{
  "head_dim": 32,
  "rope_fraction": 0.25,
  "schedule": "wsd",
  "seq_len": 1024,
  "steps": 4297
}
Each number is 128 + 32 x the weight over its row's rms, rounded and kept within 0 to 255. Layers, rows and columns count from 0. The size above them is the row's rms in percent of the matrix's.

# layer 6 MLP up, 768x192, rms 0.124, rows 298-350, columns 128-191
size [133 112 125  28 112 131  19 126 114 121  47 142  10  10  58 122  16 103  10  93 119   8  10 142 136 121 136  94   9 132  13 126  94  10 104 110 102   9 127  99  13  14 152 132 118  17 141 109  19 133  70 120  12]
[[144  77 127 138 191 178  76 102 144 131 144  95 124  89 100 150 124  75  96 180 135  85 137 126 116 128 148 109  87  99 110 118 185  91 153 127 125  97 136 169 156  65 125 117 112 125 131 134 152 122  98 124  96 134 207 180 138 132 128 141 126 195 179 145]
 [142  98  98 158 150 110 156  70  98 141 141 114  61 124 160  83 181  84 169 129  56 153 214 111 164 154 165 103 180 139 131 172 144  86 150 169  95 127 103 120 117 133 186 114 186 164 126 211 200  92  60 141 110 119 164 136 103 117  99 123 103 110 137  61]
 [117 130 220  91  84 133 155 156 100  96 157  98 138 139 157  76 127 157  90 161 115 109 188 106 171 108 144  89  90 109 184 110 121  76 163 121 155 156 107  84 149 121 173 110 164  27 197 108 130 133  86 128 102 110 111 171 151 137 110 111 115 112 148 142]
 [ 98 146 125 155 148 128 108 172  83 138 196 191 134 145 100 129 170 121 178 189 111 130 135 161 155 149 121 128 117 112 143  89 156 106  68 161  90 140 197 121 159 123 120 149 112 122  92 105 106 154 139 105  84 133 126 104  68  86  73  90 133 121 127 145]
 [ 91 145  86  92 126  84 152 131 122 130 143 154 109 157 237 116  88 128 122 109 122 176 160 145 130  65 112 139  81  92 146  72 165  56 142 103  78  75 125 170 148 116 128  74 184 152 142 128 146 131 122 139 166 132 135 157  88 185  63 197  83 137 120 153]
 [153 153 189 116  94 115 108  41  92 115 121  97 124 128  73 180 154 116 139  82 145 100 163 157 116 116 141 173 142  84 147 126 159 127  96  96  63 100 162 178 120 116 152 159 136  85 195  38  89 107 123 127 163 154 144 108 114 133  95 146  74 166 136 161]
 [162 191  92 161 146 135 165 182  87 165 153 100 135 149 163 111 163  96 155 136  83 175 110 154 137  99 149 123 101  54 116  77  87 122 146 139  45 147 111 121 158  85 151 143 109 121 123 151 183 119 100 141 129 154 107 124  99  27 152 115 140 100 151 137]
 [155  65 102  92 105 116 135  87  74 145 135 118 118 110 165  88 117 108 105 134 119 216 193 106 164 141 168  73 134 143 132 165  92 117 117  99 130 112 133 178  67 201 145 111 156 111  88 150 158 143 119 116  52 144 141  86  86 125 120 102 153  95 132 156]
 [ 95 132  88  59  96 114 131 119 118 132 155 111 161 141 123  56 109 146  82 124  75 165 183  85 120 102 154 114 129 178 152 156  84  65  99 110 120 145 163 134 134 153 236  80 138 131  89 108 139 125 136 123 125 140 116 119 131 147 174 130  75  65  82  79]
 [126 143 131 130 149 159 167 196 173 156 133  61 135  65 169 115 132 123 171 167 107  82 181 119 137 171 156 138 148 109 132 107 147 119 107 112 150 105  60 156 120 139 125 114 119 127 149  50  94  66 158 105 115 153 108 146  83 123  92 159  87 142 153  72]
 [118 107 120 105 124  88 102 160 144 107 109  78 100  99 175 131 171  97 107 124 197  88 222 138 115 133 163 148 146 108 126 105 110  96 106 136 128 100  49  63 101 104  68 124 194 117  81 153 170 142 101 150 151 119 165 111 135 143 158 153  94  62 111  75]
 [133 104 199 140 155 168 128 159 105 114 107 151  92 192 141  98 147  86 158 112 144  85  94  66 145 128  99  88 157 120 146 130 148  80 106 138 123 152 122 156 149  78 133 147 169 134 126 137  90  83 123 155 143 122 167 128 123 130 122 146 102 124 167 136]
 [120 130 148 161 124 105 185 120 108 150 138 109 186 101 126 143 104  69 169 161 122 146 123 140 105 133  79  78 220 112 205 119 167 121  69 171 121 158 129 117  82 122 125 183 114 136  81 132  97 156 114 184 130 176 139 182 138 147 152 109 101  76 100 174]
 [154 119 121 181 153 139 127 147 154  53 162 138  92 130  74 118 108 113 136 135 122  96 157 137 146 182 198 159 168 138 175 141 124 167 128 100 116  83  86  96 120  68 156 116 136 128 158 142 154 125 174 149 163 108 134 104 169 141 158 142  84 142 132 139]
 [ 51  93 138 126 138 127 169 147 153 117  65 152 122  95 148 200 124 124 137  92 172 115  91 112 124 148  38 108 121  49 156 181  83 130 119 186 135  98 119 103  90 112 149  73 139 132 134  92  59 105 155 133 141 137 113 171 138 161 150 135 123 122 134 167]
 [145 134 124 103 134 127 120 116 132 182 163 112 120 148 138 136 137 182 181  66 116 142 140 186 103  83 202  72 122 149 205 172 103 181 109  78 128  83  76 148 160 121  85 194 176 133 170  72 109 125 121 106 153 160 159 162 108 142  90  92 132 105 143 142]
 [ 98  30 132 170 112 180 139 132 140 114 120 152 172  83 150 120 160  98 114 130 141 131 103 144 134 121 132  69  91 177 142 145 134 147 156 123 131 170  26 129 123  91 123 165 122 145 157  80  93 157 101 110 132 110 151 115  99 117  78 148 107  85  52 114]
 [178 165 141 144  72 109 210 132  40 136 116 113  73  95 149 155 141 233 121 113  70 102 150  84 116 102 141 126  69 113  80 179 136 143 167 113 152 158 158 126 125 193 156 169  81 116 160 178 155 127 121 115 135  84  96 132 108 159 151 151 135 116 148 136]
 [149 138 146 103 121 135 162 126 165 181  90 109 118 152  70 130 151 104 117 108  77 151 119 149 168 143 101 122 139 138 139 147 133 126 164  95 134 133 106 163 143 140 132 143 120 156  90 136 108 117 212 133 113  65 114 184 118 110 146 168  49  82 124 172]
 [107 175 115 101 106 166 128  77 116 153 150 144  90 197 195 113 186 165  89 129 106 134 132 153  78 124 117  87 175  78  96 103  76 139 155 167 131 148 190 161  87 145 178 111 200 143 123  49 123  73 158  62 136  97 138 107 122 158 112 133 131 144 148 118]
 [111 124  71  71 190  94 110 128 119 114 139 137 180  93 119 133 152  98 182 126 148 120 143 140 145 140 145  78 150 110 175 174  58  97  94  79 132 114 112 112 148 119  67 133 198 100  94 155  81 137 151 197 128 144 125 105  85 156 137  81  96 140 112  94]
 [158 132 125 182 175 108 134 126 140 189  83  82 162 162 152 146 164 111 135 109  97 143 100 140 162 107 124  65  53 113 123 132 118 102 166  83  77 151  95 171 114 191 130 193 131  77 158 135  88 152 101 150 137  76 114 144 117  82 136 139  43 146 105 115]
 [106 198 101  68  80 148 154 144 124  96 153 122 170 116 155 146 152 137 128 197 116 188 152 113 120 172 177 101 111 128 110 124 141 106 171 167 148  61 197  96 198  77 129 117 152 113 148 133 137 170  99 118 153 132 117  81 137 129 135 107 181 149 112 121]
 [118 151 139 117 154 130 166 148  89 117 134 164 134 134 106  99 106 113 109 116 125 110 140 111  53 156 125 146 133 109  70 150 133 175 149 112 112 166  94 126 155 151 161 161 149 106 167 107 127 104 143 143 146 229 153 125 112 173  98  85 125 115 170 167]
 [117 132 143  98 155 162 112 190 149 106 187  84 128 103 137 153 172 146 102 135  86 154  91 122 167 175 224 151 152 146 140 130 139 119 176 175  89  80 199 118 149  98 117  93 111 131 124 146 128 103  94 124 117 129 133 122 150  46 144 115 101 134 127  99]
 [129 162 131 109 171 104 117  92  62 141 176 135 103 175 135 129 159 136  77 105 167 126  90 156 163 138 152  98 115 151 139 188 134 168 210 150 169 159 106 162 124 117  97 102 126 147 130 211 159 141 119 120 144 140  93 114 113 115 169  62 130 163 138 137]
 [152  98 162 112 172 162 141 103 106  73 158 119 173 102 102 123  94 133 109 126 187 121  95  99 106 121  88  80 178  57 133 120 114  79 137 112 112  65 103 175 129  77 107 146  79 141 177 142 160 137 128 153 105 143 166 149 208 104 125  21  97 142 153 130]
 [ 95  98 189 142 232 152 136  84 137 131 144 137 125 125 128 111  95 138 114 167 138  77 170 152  87 173 113 106 190 133 109 156 148  65 134 167 157 146 147 137 182 120 160 171 130 100 150 148 163  78  62  93 121 161  44 153  65 133 151 126 117  95 191 152]
 [ 78 178  54 151 121 148 122 115  98 117 115 158 164 120  84 138 141 130 120 102 135 150 175  78 109 193 140  80 113 141 165 109 166 126 114 127 154 149  93 102 136  83 139 181  97  78 104 108 144 114 150 136  60 110 120 157 149 123 148 104 105  44 168 146]
 [113  99 116 148 206 108 124 156 146 126 135  93 118 143 115 131 115 161  92  99  50 185 130 122 136 145 118 137 176 136 118 195 142 135 163 147  55 147 127 186 151 158 172 172 110 132 120 180  99 130 113  74 140 154  97 140 151 146 125 115  57 106 119 123]
 [ 30 127 112 134 127 139 115 135  78 149 138 163 146 146  86  98 170 171 116 148 139 107  98 143 154  96 179 138 108 101  97  91 148 176 137 129 135  82 145 105 122 165 124 162 150 153  84  79 136 118  62 179 114 140 136 168 114 112  90 133 147 141  85 119]
 [134  97 144 143 130 103 100 155 129  77 172  85 106  66 196 102 154 135  94 130 124 141 161 130 147 127  91  90 151 119 134 139 128 127 142  71 129 107  83 134 171  51 136 106 111  69 152 119 129 119 190 134 150 130  88 121 168 107 160 145 163 119 107 143]
 [ 83 141  95 164 119  99 155 153 160 196 146 106 156 148 138 140 114  78 124 143 110  99 126 125 207  89 129  87 169 118 159  71 136 178 139 123 148 105 139 135 111 154 108 115  71 151  95 153  98 138 183  69 121 131 176 160 110 201 158 169  94 130 121 166]
 [134 127 131  87 111 188 137 121 157 123 131 135 143  98 131  97 119 100 149 161  99 183 116 104 161 179 163 127  59 148  73  86  99 123 160  50 170 144 136 157 102 137 106 107  66 137  88  98 118 114 125 121 158 172 117 180 129 147 126  47  91 148 102 123]
 [134 163 125 135 143  93 121  82 122 169 177 137 116 119 126 130  89  95 143 170 131 162 140 154 177 106 118  94  99  80 176 100 143  92 131 149 100  77 163 136  82 150 138 165 115 159 156  98 121 131  91  97 199 143 127  77  77 125 113 116 167  82 160 165]
 [ 91 156 116 107 153 139 160 132 122 101 111 121 151  74 111  24 168 138 141 177 147 143 155 149  89 113 127 116 106  93 156  86 163  81 139 132 175 168 121 170 153 170 143 130 139 158 141 110 126 112 146  25 153 153 102 116 131 175 112  65 173 144 142 126]
 [101 114 152 178  96  94 167 164 126 153 132 138  71 138 128 131  82  89 112 140 119 127  70 204 171 141 131 107 136  89 101 145 147 112 143 108 135 149 123 137 171 123  63  74 137 119 125 113 181 128 154 156  84 142 139 137  91  47 112 148 175 110 107 103]
 [126 144 120 176 170 162  88 116 160 127 123 102 172 147  90 105 145  90 100 107 151 110 126 122 127 148 153 162 117 108  81 163  96 108 141  67 127 135 100 113 119 134 118 166  91  85 121 132 111 124 157 112 138 114 143 149 146  85 108 140 118  88  75  87]
 [182 108 102 162 135 165 129 150 140 125 147 137 122 142 158 130 111 101 152 127 117 154 149 125 100 156 163 101 131 140 134 125 173 153 109 142  97 122  83 127 141 163 133 157 106  77 124 133  60 153  52 111 156  89  70 165 130  44 123 116  95  93 141 127]
 [ 58 169 113 188 141 141 140  88  70 147 163 104  67 103 212 142 127 108  84 175 102 140 116 163  99 133 114 158 126 156  91 139 103 179 134  94 149 104 131  98 119 113 162 180  72 132 149 183 124 161 125  76 115 104 178 190 107 119 116 138  99  98 137 104]
 [ 90  90 120 138 117  63 134 116  57 132 136 130 162 172 106 153 182 117 129  92  91 162 170 109 167 177 148 132 102 129  79 112 182 178 128 117 134 102 131 140 152  40 112 181 118  88 113 123 184 109 120 166 132 118 105 179 129 117 156 131 108  90  96 118]
 [ 79  94 106 105 119 114 130  90 110 123 145  78 146 140 125 147  98 161 140 189 162 192 148  81 143 145  92 102  87  93  88 129 166 117 119 101 174 122 118 115 163 173 106  98  96 128 162 104 111  70 150  94 117 137 123 112 107 116  88 106 169 124  99 126]
 [122  74 137 127 149 123 130 161 140 148 148  60 115 131 184  94 177 124 129  88 114  64 146 165 192 172 116 155 122  97 165 128 119  96 155  78 111 120 111 122 129 121 106 185 160  91 129 110 161  94 103  87 152  50 149  89 151  83 115 139 133  81  89 155]
 [ 96 141 116  96 204 142 121 114 139 168 102  84 184 103 168 165 157  90  89 170 118 111 132 142 122 140 154  86 127  77 136 150 112 110 131 100  90 107 121 146 135 160 160 156 161  79 182 136  90 125 134 168 106 181 173 124 161  41 201 128 118  84 103 153]
 [170 101 166 135 149 138 200 100  67 105 183 135 108 166 165 104 110 112 125 128 135  90 129 149 100 136 166 180  99 106  90 168 103 140 120 113 179 181 129 104 152 189 178 107 121 144 163  96 194  95 104 149 141 167 108  96  67 144 155 101 152 126 108 181]
 [160  99  96 160 163 128 177 106  94 110 110 137  95 104 126 100 111  91 102 132 138 177 105 153 113 115 149  90 109 104 103  79 167 139 170 104 136  85 202 161 172 169 125 112 181  13 154 163 169 158  95 131 150 124 120 102 116 130 159 146 169 145 170 111]
 [ 96 157  86 142  84 155 195 148 155 114 125 135 150 117 132 119  92 100 148 156  96 107 135 140 133 122 158 180 127  63 199 156 132 147 149 168 100 117  52 111  95  78 118 169 139  94 123 180  78 175 165 132 155  91 184 170 127 130  82 149 155  81  85  34]
 [182  88 143 141 155 141 124 147 162 149 143 130  94 108 138 157 162  80 113 131 173 134 150 140 111 124 114 117 122  93 120 118 174 116 177 127 177 138 126 120 155 100 102 157 122 140 145 124  70 157 113 149 153  73 131 110 172  72 110 110 134 125 128 119]
 [ 96 154  94 144 105 102 106 133 119 154 163 108  68 135 126 217 102 172 158 155 139 143 129 114 109 190 121 107 159 167 154 141 108 146 121 136 142 140 119 181 158  97 103 147 142 142 145 108  53 116 156 119  94  77  89 186 142 142 130 127 120 122 127 137]
 [ 97 115 117 119  71 161 198  70 158 133 104 174 157 135 215  91 153 101 139 158 111 136  82 165 121 164  99  79 131  66  94 114 135 172 113  99 107 129 119 122 144 131 160 110 114 207 127 128  69 133  64 110 173 116 118  92 134 143 134 132 141 158  99  64]
 [106 103 148  87 118  72 101 164  99 135  51  88  97 122 103 117  72 141 113 123  95 124  97 119  95 160 150 158  87 171 155  87 144  74 169 137 108 121  86  80 137 132 100 115 123 135 174 146 147 138  93 108 148 107 126 124 121 125 145 182 168 105 159 166]
 [106 108 100 128 105 134  66  65 151 150 158 118 168 104 116 139 122 148  93 140 113 109  95  96 138 170 133  17  67 175  97 143 128 109 133 173 127 161 143 143 138 160 160 121 145 144 123 143 147 153  76  81 133 120 111 110  98 144 115 135 154 139 149 167]
 [135 112 103  99 160 145 126 206  78 184 196  94 170 141  97 136 161 159 148 160 152 120 141 101 152 132 182 177 157  97 166 198  45  94 128  99 146 180 164 142 122 111 148 130 111 137 110  84  96 182 137 141  70 102 130 143 167 103 119 162 101 114 146 120]]
# layer 6 MLP down (transposed), 768x192, rms 0.031, rows 298-349, columns 128-191
size [127 123 125  27 118 132  18 120 107 135  46 131   9  10  56 117  13 107  14  88 123   7   9 136 137 131 130  91  10 149  14 132  93  13 121 102  97  13 130 109  16  18 143 139 130  15 133 107  22 135  71 121]
[[135 108 129 141 178 114  89  65 163 163  94 103 100 112 109 140  97 141 114 109 105 142 142 125 152 141 105 143 102 145  95 107 143 125 131 102 101 135 171 151 191 121 154 173 165 114  62 138  96 163  95 110 114 122 145 184 255  98 140 103 151 130 109 130]
 [ 55 192 104 109 100 131 138 136 131 152 139  72 117 166 109  77 152 124 142 145 184 133 129 137 120 101 145 139 104 162 110 116 176 117 143 201 156 133 131  91 142 173 163  88 115 195 210 129 122 136  98 116  83 130 133 235 116 170 142 131 129 145  81 171]
 [117 153 126 114  47 111 176  78 157 176 167 103  72 141 141 171 147 147 191 136 138 181  98 145 115 121 115 122 151 126  97  76 152 150 172  95 151  81  97 157 120  94 181 172 136 101 161 113  93 128 110 158 141 138 126 154 104 100 151 170 156 114 133  68]
 [176 143  94 175 183 187 141  76 125 130 161 155 120 114 135  81 132 117 150 137  61  76  89 209 185 191 117 104 129 185 106 138 164 125 140 170 119  88  85 108  88 114 161 192 123 113  72 120 114 147 119  93 142 124 106 104 118  52 170 125 110  85 162 178]
 [123 128 120 136 126 116 132 113 142 129 135 157 149 175  85  86 137 110 111 127 102 146 134 109 155 137  68 163 148 112 131  89  99 110 145 113 163 255  59 153 102  65  92 114 179 163 161 130  84 141 137 163 145  89 124  89 125 177  64 101  76 114 102 118]
 [186 125 137 120  71 112 115 139 141 138 110 131 111 170 145 118 138 149 153 108  97 116 141  99 154  30  73 132 171  79 124 156  64 136 136 139 108  90 142 167  86 145 128 129  92  87 134 120 114 125 165 134 150 161 128  88 183 148 118 168  57 118 193  84]
 [125 128 127 152 185 161 116 131  46 126 156 117 149  76 127 147 162 173 180 181 129 103  42 168 101 128 154 178 141 115 167 137 115 170 122 164  92 140 172 170  76 176  92 115 155 147 190 141 125 149 143  84 104 130 123 176  63 116 148 109 138 110 113 139]
 [154 164  81 125 111 125 131  81 169 196 127 148 190 110 144 166  65 114 107 122 116 130 161  98 169 118 174 140 223  84 168 115  93 142  92 109 178 110 149 188 119 155 181  71 174 139  96 116 121 185 102 132  91 146 118 160 122  68 119 103  96  81  97 141]
 [199 167  59 131 112 153 141 157 168  67  98 160 137 141 129 155 112  97 112  83 154 131  79  94 114 118  64 161  84  90 106  54 174 128 130 152 155 138 174  91 135 158  90 164 162 164 144  82 187 130 113 171 139 159  53  79  59 129 112  42 133 144  38 130]
 [ 89 150 179 123 112 192 129 115 175 219 146 117 142 173 106 129 165 183 106  79 202 127 142 138  82  62  99 166 120 155 143 133 137 116 154 102  90 122  83 149 121 122  75  87  98 131 144 140 128 131 178 108 171  93 145  75  59 117 124   7  88  85 161 156]
 [136 179 100 139 141 176  98 117  97 133  69 130 153 133 149 106  98 120 212 134 131  70 119 156 189 170 106 134 103 123  95  95 161 150 101 146 125 102 153 117 119 161 149 121 128  69 169 125 201 131 139 149 107 201 195  93 110  82 146  98 152 140 160  95]
 [168 130 121 143 137 100 127 133  68 120  72  96 176 142 136 127 143 120 141  88 121 169 158  97 149 141  78 170 141 170  84 144 189 107 115  96  86 113 124 116  67 141 116 137 123 140 141 156 186 110 166 117 165 143  81  72 134 135 137 173 109  90 147 137]
 [153 168 215 152 125 139 106  68  79 122 126 117  90 120 146 148 178 115 108 102 172  90 134 127 113 133 114 142 110  52 134  67 109 134 189 127 134 107 184 168 106 149 177 150 106  75 143 148  98  84 140  76 137  93 142  69 146  96 159 135 161 143 156 108]
 [156 146  90 167 146 127  83  92 159 125  79 139 112 157 135 128 165 124 104 107 105 101 112  61 117 181  94 181 128 152 136 121 130  85 106 146 152 153 182 186 140 140  71 110 119 129 111 126  85 104 151 136 147 121 191 120 158 151 132 131 136 120 147  80]
 [ 65 146  95  75 103 125 188 204 103 128  91 121 140 147 134 169 105 126 164 103 149 144 116 109 139 147 134  89 127 110 140 135 143 139 119 130  67 121  90 132 110 172 150  56  86 139 106 120 144 111  97  99 100 132 179 115 160 107 136 152 169 160 103 145]
 [195 127 101 132  93 181 110  79 135 173 135 144 137 133 132 136 130 236 232 138 196 143 108 141 137  75 119  91 163 132 101 161 149 175  44 183 114 109 146 163  76 131 112 152 163 114 101 121 173 111 137 122 121  96 173  99 151 131 101  86  96  84 125 124]
 [204 110 153  64 168  96 103 143 194 134 115 182   8 142 103 114  97 131 179 121  97 129 127 162 126 135 132 141 128  92 112 104 185  85  63 121 129 143 133 114  69 123 144 165 177 136 131 154 124  95 130 143 152 106 113 149 138 111 106  81 115 140 118 114]
 [ 85  78 144 164 179 151 167 132 193 129  91 140 134 133 121 135  86 146 131 152  76 131 117  86 124 163 149  86 187 130 168 139 155 110 137 122 115  96 116  68 151 159 133 118 147 100  70  82  89 150 111 139 140 126 124 124 103 123 201  93 173 121 157 115]
 [155 143 102 140 172 132 145 172 118 124 110 180 137 173  96  96 109  99 161 142 124 140 106 116  83 114 166  84  80 141  77 134 125 150 119 150 132 104 124  84 161 162 152  96 121 181 159 109 139 156  99 140 144 131 168 113 123  92 157 104 128 227 108 147]
 [168 167 161  99 164 121  46 154  72 136  74 115  75 108  90 204 126 140 154 135 141  91  86  90 147 116  60 128 111 134 130  72 143 105 138  99 118 153 142 172 179 148  94 151  88 119 142 100 136 166  96 169 118 126 154 118 123 108 112 180  51 106 101 142]
 [155 125 131 167 117  82  67  90 138 180  80 109 169 135 121 163 146 107 133 113  57 164 119 154 126 144  41 147 132  94 132  84 132 132 142 118 149 114 175  66 103 167 164 176 153 136  83  79 119 133 153 152 135 158 163 128 143  99 107 115 170 208 166 126]
 [ 86 100  75 164 102  92 109  89 118 104 194  86 196 144 145 128 170 100 156 110 151 141 116  51  96 127 131 132 131 151 121 153 114 123 100 166 136 160 104  97 150 113 104 159 141 141 117 151 125 153 174 177  92 137  76 136 139 165  97 127 103 155 186 110]
 [191 108 127 100 135 190 142 104 142 130 141 118 137 140  90 171 130 130 105 108 130 113  97 209 116 133 151  95 116 121 176  98  89  96 150  96 131  98 155  77 114 172 154 160 118 123  94 136 116  95 153 135 132 169 142 116 148 106 172 157 145 128 152 179]
 [127  45  58 116 117 110 121  82 123 152 167 131 198 117 124  85  73  91 146 112 104 132 159 141 116 145 133 128  83  62 147  62 138 112 116  89 180 118 126 100 159 181 115  77 154  91 106 108 155 178 132 172 109 104 121 126 172 113 130 122 187 153 123 133]
 [117 151  96  98 226 103 129  67 153 118 144 164 121 172  98  84 122 144 129 138  87 109 135 189 109 178  97 127 115 123 177  80 140 134 154 143 121 145 129 107  85  95 124 128 104 147 209 134 153  75  94  97 184 138 170 144 165 136 127  87 184 119 107 111]
 [173 145 119  82 113 116 129 100 108 113 197 118 154 190 111 176 122 100 111 126 186  90 120 112 126 117 145 176 155 102 144 155  96 129 126 151 128 103  57 154 126 135 143 166 112 117 100 100 143 107 146 138 135 178 144 152 121 200 128 135 155 174  79 132]
 [138 172 193  59  86 158 142 102 144  82 111 179 134  94 164 156 108 136 175 105 126 138  95  96 121  79 158 135 157 173 132 122 112 142  96 134  99 137 118 100  95 137 115 121  93 125 136 159 116 175 133 141  98 119 127 151 109 161 124 140 147 192 114 141]
 [158  86 158  84 160 142 136 141 151 103  99  62 118 100 124 134 161 130 125 113 120  76  99  85 159 132 120 134 147 130  92 131 148 139  90 170 153 127 162 111 115 139 116  93  78  98 122  48 177  71 108 137 145 109 106  54  83 134  97 159 149 139 146 109]
 [170 108 157  69  89 115 186 107  94 135  63 142 155 141 151  59 162  94 128 129 114 196 149 102 120 140 154 149 126 100 100 120  98 174 112 108 140 123 111 101 141 161 113 113 118 151 156 111 163 176 144 168 179 150 136 135 118 132 160 168 156 178 110 129]
 [ 72 121 121 105 142 156 133 119 110 141  92 114 100 161 184 113  87 139 180 206 107  63 128 109  94 122 101 133 152 116 120  88  87 192 117 120  99 121  83 172 131 155 149 160 154  89 134 127 135 106 125 121  90 124 147 135 120 128 194 134 112 123 106 153]
 [118 172 140 186 135 134 145 124 147 126 151 120 107 104 137 130 159  48 165  92  92 133 110 136 148 135 107  49  76  76 164 145 174 110 129 134 104 149 162 222  83  66 167 167 163 123 143 108  92 108 152 121 144 148 179 105  88  93  45  96 135  75 115 136]
 [158 152  85 184 191 102 166 132 105  73  96 135 133  86  57 137 139 107 154 131 121 141 102 139 102 167 111  93 153  86 148 125 126 104 125 123  85 135 133  84 155  98 143 160 164 137 153 112 121 119 134 113 148  65 156 120 151 102 119 122 143 173 119  69]
 [ 69 150 116 118 127 139 163 129 156  81 146 127 127  74 132 120  89  92  92 118 139 174 135 159 109 132 147 124 121 160  59 112 140  95 144 116 113 120  71 111 106 128 165 130 151 137 155 138 152 134 118 139 122 110  85 139  89 155 130  85 185  89 169 166]
 [ 92 154  84  57 138 157  78 127  83 132 109 161  81 146  84 149 149  80 159 108 156 144 128  78 110 115 165 148 159 147 139 158  95 141 132 158  69 104  76 108 155 162 109 179 144 135 118 175 107  78 141 130  99 195 161 124 113  91 106  98 145 132 102  86]
 [104 133  66 161 180 154 101  83 133 154 142 131  94 109  87 137 161  94  97 130 120 147 172 117 159 130 100  95 141 122 108  70 116  81 106 124 146 135 123  90 150 113 157 123  78 132 138  84 148 124 183 178 130 151  85  77 126  89 136 140 102 165 101 170]
 [145 138 195 159 114 104 110 120  70 120 134 117 170  67 162 195 155  82 174 119 134  87 113  70 161 116 119 192 108  70 122 162 164 147 168  81 130 141  86 148 147 168  96 155  99 160 121 143 166  95 136 185 121 116  97 133 124  95  92 152  96 134 110 122]
 [112  55 139 122  87 162  56 110 132  59 143 129  97 162 121 195 171 179 164 150 138  69 119 106 133  87 109 171 131  97  88 128 105 123  98 144 102 107  98 177 143 182 118 108 110 102  58 136 122 118 126 181 137 123 151 135 116 109 133 133 140 201  59 141]
 [198 119 152  76  95 121 182  98 123 128 132 147  92  78 125 145  58 154 122 131 114 139 160 121 158 112 132 141 171 161 132 116 122 109 153 127  73 172 135 123  72 109 128 132 140  75  84 110 170 111 149 184 133 137  96 132 138 136 133 123 147 128  96 165]
 [139 138 129 128 163 105 170 144 133 130 151 128 195 165 111 122 120 132 100 186 122 136 140 105 137 163 135 111 143 126 105  77 145 108 189  91 169 112 125 110  83  64 106 171 114 111 130  83 144 126  71 129 129  65 159 106  72  94  68 145 111  69 143 144]
 [120 123 184 105 136 134  93 188  86 119 165  79 100 136 150 154 109 106 157 140 115 130 165  82 109  90 111 160  98 125 124 103  83 148 161 189 129 157  97  93  90 136 137 168 170 126 141 121 110 162 195  86 135 145 150 174 139  91 102 175 126 101 163 104]
 [101 156  90 116  85 212 116  99 150  61 116 103  79 150 137 141 152  93 111 109  99 149  56 120  84 122  97  41 166 114 135  94  96 108 147 122 144  85 141 106 179 145 144 143 158 166 108 149 170 109 144 121 143 141  96 175  89 107 113 125 102 144 146 102]
 [147 122 111 169  88 138 148 101 154  49 126 105 143 171  82 108 135 150 173 145 186  61 113 159 101 110 107 115  98 108 121  98 151 137  91 173  80 120  88 152  64 232 161 185 108 100  97  82 121 151  91 157  65 171 123 107 136 100 142 130 107 172 210 155]
 [ 81  98 117 159  69 104  93 125 159 164 116 159 143 113 114 134  93 105  97 113 174 108 155  88 134 182  91 104  84 183 144 154 103 150 201 101 142 175 117 157 144 111 135 140 117 142  77 164  66 138 130 172 143 129  73  99 159  90 159 158 156 164  76 160]
 [ 65  85  80 123 144 183 126 107 109 164 138 133  61 137  92 104 164  99 155 188 142 134 151 116 103 106 161 114 176 132  71 105 106 148 120  59 123 105 186 139 115 139 123 105 109 102 133 156 128 151 109  84  82  56 115 145 126 153 104 126 138 169 113 117]
 [ 57 123 129 178 117 160 122 101 140 152  89 145 158 149 143 107 111  82 143 152 111 132 142 168  78  72 161 206 144 100  72  81 122 161 141 182 172  98 115 139 124 105  74 119 112 149 115  91 201 112  78 137  58 121 141 139 170 160 111 124 105 182 106 157]
 [141 121 109 128  99 133  72 136 108  61  82 112  97 157 126 100 149 171  72 146 121 134 102 136 162 111 138 109 149 174 155 108  42 110  96 133 108 147 140  85 101 166 101 154 179 121 169  90 139 128 128 167 157  95 149  38 103 112 167 141 139 123 168 158]
 [153 164 133 161  85  99 152  59 188 119 176 100 111 113 119 159 154 140 128 145 121 116 175 151 131 125  98 113 172 125 183 107 101 135 182  83 133  72 119 148  83 181 160  68 126 132 142 100 137 127 116 121 112 163 125 148  58  60 121 124 111 133 134 155]
 [101 143 148 150 171 106 119  79 119 124 108 130 136 142 116 143 147 124  81 128 144  94 132  99 104 132 179 153 142 131 130 101 155 136 139 203 174  82  94 141  63 127 122 102 133 149 122 100 161 122 154 183 133 182 153  95  99 176 136 140 132 145 124 100]
 [116 154  92  95 112 125 191 104  76  74 140 165 138  61 165 145 131 138 125  68  70 100 109 156 152 132 177 127 133  82 127 102 123  95 150 125 116 156 122 131 111 107 167 160 120 173 126 124 123 177 116  93 166 147 143 184 116 172 117  91 106 162 120 139]
 [172  92  74 122 108 106 138  94 116 137 134 111 153 133 128 180 154 131 110 164 112  89  75 108 154 151 107 133 127 130  97 142  82 166  89  95  99 105 125 156 140 122 111 113 136 113 137 127 177 140 140 159 184 151 160 145 119 189 107  98 183 220 171 114]
 [155 104  86 128 139 145 131 132 103 202 133 108 145 125  89 137  91 122 177 146 170 128  91 134 130  85 112 164 162 162 122  53 127 140 173 113 177 140  95  69 148 141  74  66 112 167 190  79 165 107 138  72 134 130 142 156  63  82 158 138 120 168 126 115]
 [120 107 165 164  92  88 120  81 170 168  35  97 118 145 192 144 120  78 148 144 143 129 114 132  86 123 114 161 127 134 124 131 148 115 132 164 134 144 119 136 198 166 164  75 127 122 135 151 114 151 126 116 153 116 203 154 132 149  98 117 135 130  80 165]]